{
  "n_layer": 17,
  "n_head": 7,
  "n_kv_head": 7,
  "positions": "rope",
  "qk_norm": true,
  "attn_scale": 0.162,
  "parallel_block": true,
  "lr_mult_up": 1.24,
  "lr_head": 0.00605,
  "schedule": "wsd",
  "doc_mask": true,
  "steps": 7183,
  "dataset": "wikipedia_en"
}
Each number is 128 + 24 x the weight over the matrix's rms, rounded and kept within 0 to 255. Layers, rows and columns count from 0.

# layer 13 attention value, 448x224, rms 0.121, rows 24-47, columns 168-223
[[109 130 111 100  95 125 161 175 128 145 129 156 111 102 153 122  79 140 114 157  77 138 128 154 127 129 108 177 110 143 162  92 121 149  81 117 123 122 107 113 131 167 168 133 147 125 123 103 145 170 149 159 106 143 181 112]
 [134 130 122 133 137 155 144 151 121 160  87 140 113 159 180 131 112 110 182 141 113 138 144 128 155 136 145 104 136  99 134 134 114 106 156 116 107 107 140  99 169 157 135 123  95 119  95 143 124 117 111  95 113 150 152 129]
 [147 142 159 134 132 118  98 143 123 149 130 150 126 110 104 144 154  81 132 134 117 137  99 114 113 129 146 135 144 110  89 136 113 125 132 133  88 163 131 166 114 124 138 138  97 133 147 151 137  96  93 154 118 124 127 130]
 [118 132 118 140 144 149 103 149 126 130  99 131 134 151 143 130 111 140 127 150 127  90 111 130 178  96 156 109 152  99 120 100 120 121 180  86 109 114 109 139 111 113 129 108 115 136 115 141 115 119 154  93 136 126 137 141]
 [162 130  81 105  78 114 132 163 133 155 107 123 129 130 105 134  85 106 100 146 108 124 144 146 150  84 121 141 119 115 169 142 106 110 143 151 151 139 109 128 126 147 121 155 101 129  99 132 164 142 121 125 121 156 133 118]
 [127 145 105 129 147 148 166 110 129 100 144 113 158 127 103 158 144 125 121 174 142 139 133 125 116 109 111 127 101  49 171 155 156 108 117 138 150 133  84 133 148 138 120 127  81 122 108 135 120 120 140 123  91 174 145 121]
 [127 132 141  92 119  85 124 103 120 156 137 121 120 125 146 125 135 128  87 117 134 175 125 116  95 132 181 146 144 127 104 102 103 120 134 140 108 128 157 117 131 107 107 141 150 150 126 124 108  91 153 129 126 128 129 117]
 [106 110 170 102 111 147 134 101 118  97 126 138 149 100 118 171 164 132 141 132 105 201 109 154 124 151 112 147 136 115 144 134 176 122 124 127 146 129 110 113  89 134 137  96 118 105 145 106 113 146 161 151 102 117 148 149]
 [125 140  98 114 119 116 126 127 155 117 158  91 123 119 162 123 102 127 121 126 123 121 131 111  94 149 135 153  84 141 163 156 119 121 123 145 117 165 175 100 128  96 129 177  90 132 116 140 125 116 132 117 101 112 134  93]
 [141 130 157 104 151 112 153 128 106 105 114 121 112 133 176 128 181 120 139 154 115 163 126 122 125 140 159 167 123 132 100 125 120 155 116 139 115 139 136 139 125 131 131 106  85 105 157 152 114 106 118 145 114 122 138 134]
 [139 129 121  98 124 145 168 191  99 140 139 141 111 129 152 147 121 134 171 137  79 149 127 164 172 104 122 121 134 140 150 117 127 145 122 148 146 110 125 134 144 118 145 113 107 129 115 106 155 111 120 133 104 129 171 139]
 [113 145  88 123 129 107 147 138 133  94 145 125 131  90  70 172  73 133 123 145 122 146 131 116 110  91 158 141 127  87 142 127 118 125  96 158 129 150 109 106 131  86 145 127  90 120 109 133 137 144 125 122 120 148 152 120]
 [121  94 162  98 139 121 156 112  97  92 153 146 125 144 172 116 145 151 117 123 130 119 165 150 100 114 146 147 130 114 114 129 154 115 116 123 143 128 177  99 136 126 123 105 148 153 126 117 118 177 140 120 130 128  67 130]
 [152 134 147 145 128 117 113 135 132 165 127 148 108 136 115 100  98  99 106 166 101  99 148 134 129 100 124 146 118 117 161 148 106  91 122 126 137 149 129 122 149 141 127 159 132 131 126 174 135 143  83 131 129 130  88 141]
 [ 87 113 116 155 167 171 142 110 139 106 123 178 132 112 152 132  94 160 137 140 123 139 107 121 123 122 118 118 151 109 101 118 145 134 102 118 138  91  86 142 138 115 153 120 100 127  98  94 104 150 131  72 134 156 120 154]
 [107 132 102 106 122 105 130 111 127 168 117 117 112 122 171 119 129 104 145 161  94 188 118 121 162 110 192 110 122  99 128 154 127 142 145 126 120 136 117 120 157 113 136 116  64 127 101 132 170 123 141  93 124 159 171 101]
 [197 127 117 140 106 113 150 155 119 162 105 131 115 147 133 115 168 104 147 112 142  97 120 156 140 124 137 118 123 159 126 110 120 130 139 150  85 131 128 143 165 160 142 151 130 135 139 123 148 137  96 162 115 116 145 136]
 [130 163 136 119 116 116 116 101 142 113 104 131 134 130 164 145 101 112  98 149 117 117  95 139  83 154 135 119 142 124 114 136 131 128 125  90 120 137 124 146 114 148 122 144  98 122  92 152 100 128 143 119 131 148 111 140]
 [127 113 164 102 139 140 146 160 112 138 124 117 100 157 121  92 168 146 154 122 128 123 139 105 143 108 121 182 136 162 147  85 133 138  98 140 146 125 159 112 123 108 121 123 124 129 117 176 121 116  99 108 125 123 114 115]
 [172 163 134 109 119 126 138 139 143 125 134 109 112 142 116 135 130 129 126 107 116  76 145 111 170 130 129 114 125 152 128 133 111 129 130 121 110 150 166 108 178 129 144 143  77 109 153 167 144 128 101 102 115 157 120 122]
 [139 131 164 140 150 119 139 170 135 114  98 162 115 110 152 156 198 120 142 152 105 127 112 147 125 130 120  99 131  92 126 122 124 143 140 146 100 127 132 164 140 137 140  86 106  79 120 147 117 124 121 139 135 153 147 148]
 [116 119 152 136 140 154 123 140 127 129 128 127 128 167 206 139 205 123 152 161 149 122 129 118 135 121 133 118 104  99 107 125 124 129 168 126 122 109 119 149 144 111 112 102 100 134 107 114  99  89 128  91 123 156 132 131]
 [ 70 106 130 114  99 130 145 152 111 159 108 155 137 121 179  96 142 151 141 132 125 139 143 160 152 124 125  76 155 116 110 136 100 126 178 141 168  99 105 111 120 152 134  94 113 134 129 113 160 164 135 145 145 153 151 109]
 [127 116 129 145 127 133 106 163 146 111 135  97 112 123  89  87 128 130 105 113 147  63 167 106 141 152 128 127 129 163 105 130  83 118 123 103 108 124 175 128 148 133 140 121 128 150 152  87 144 152 131 144 140 104 106 114]]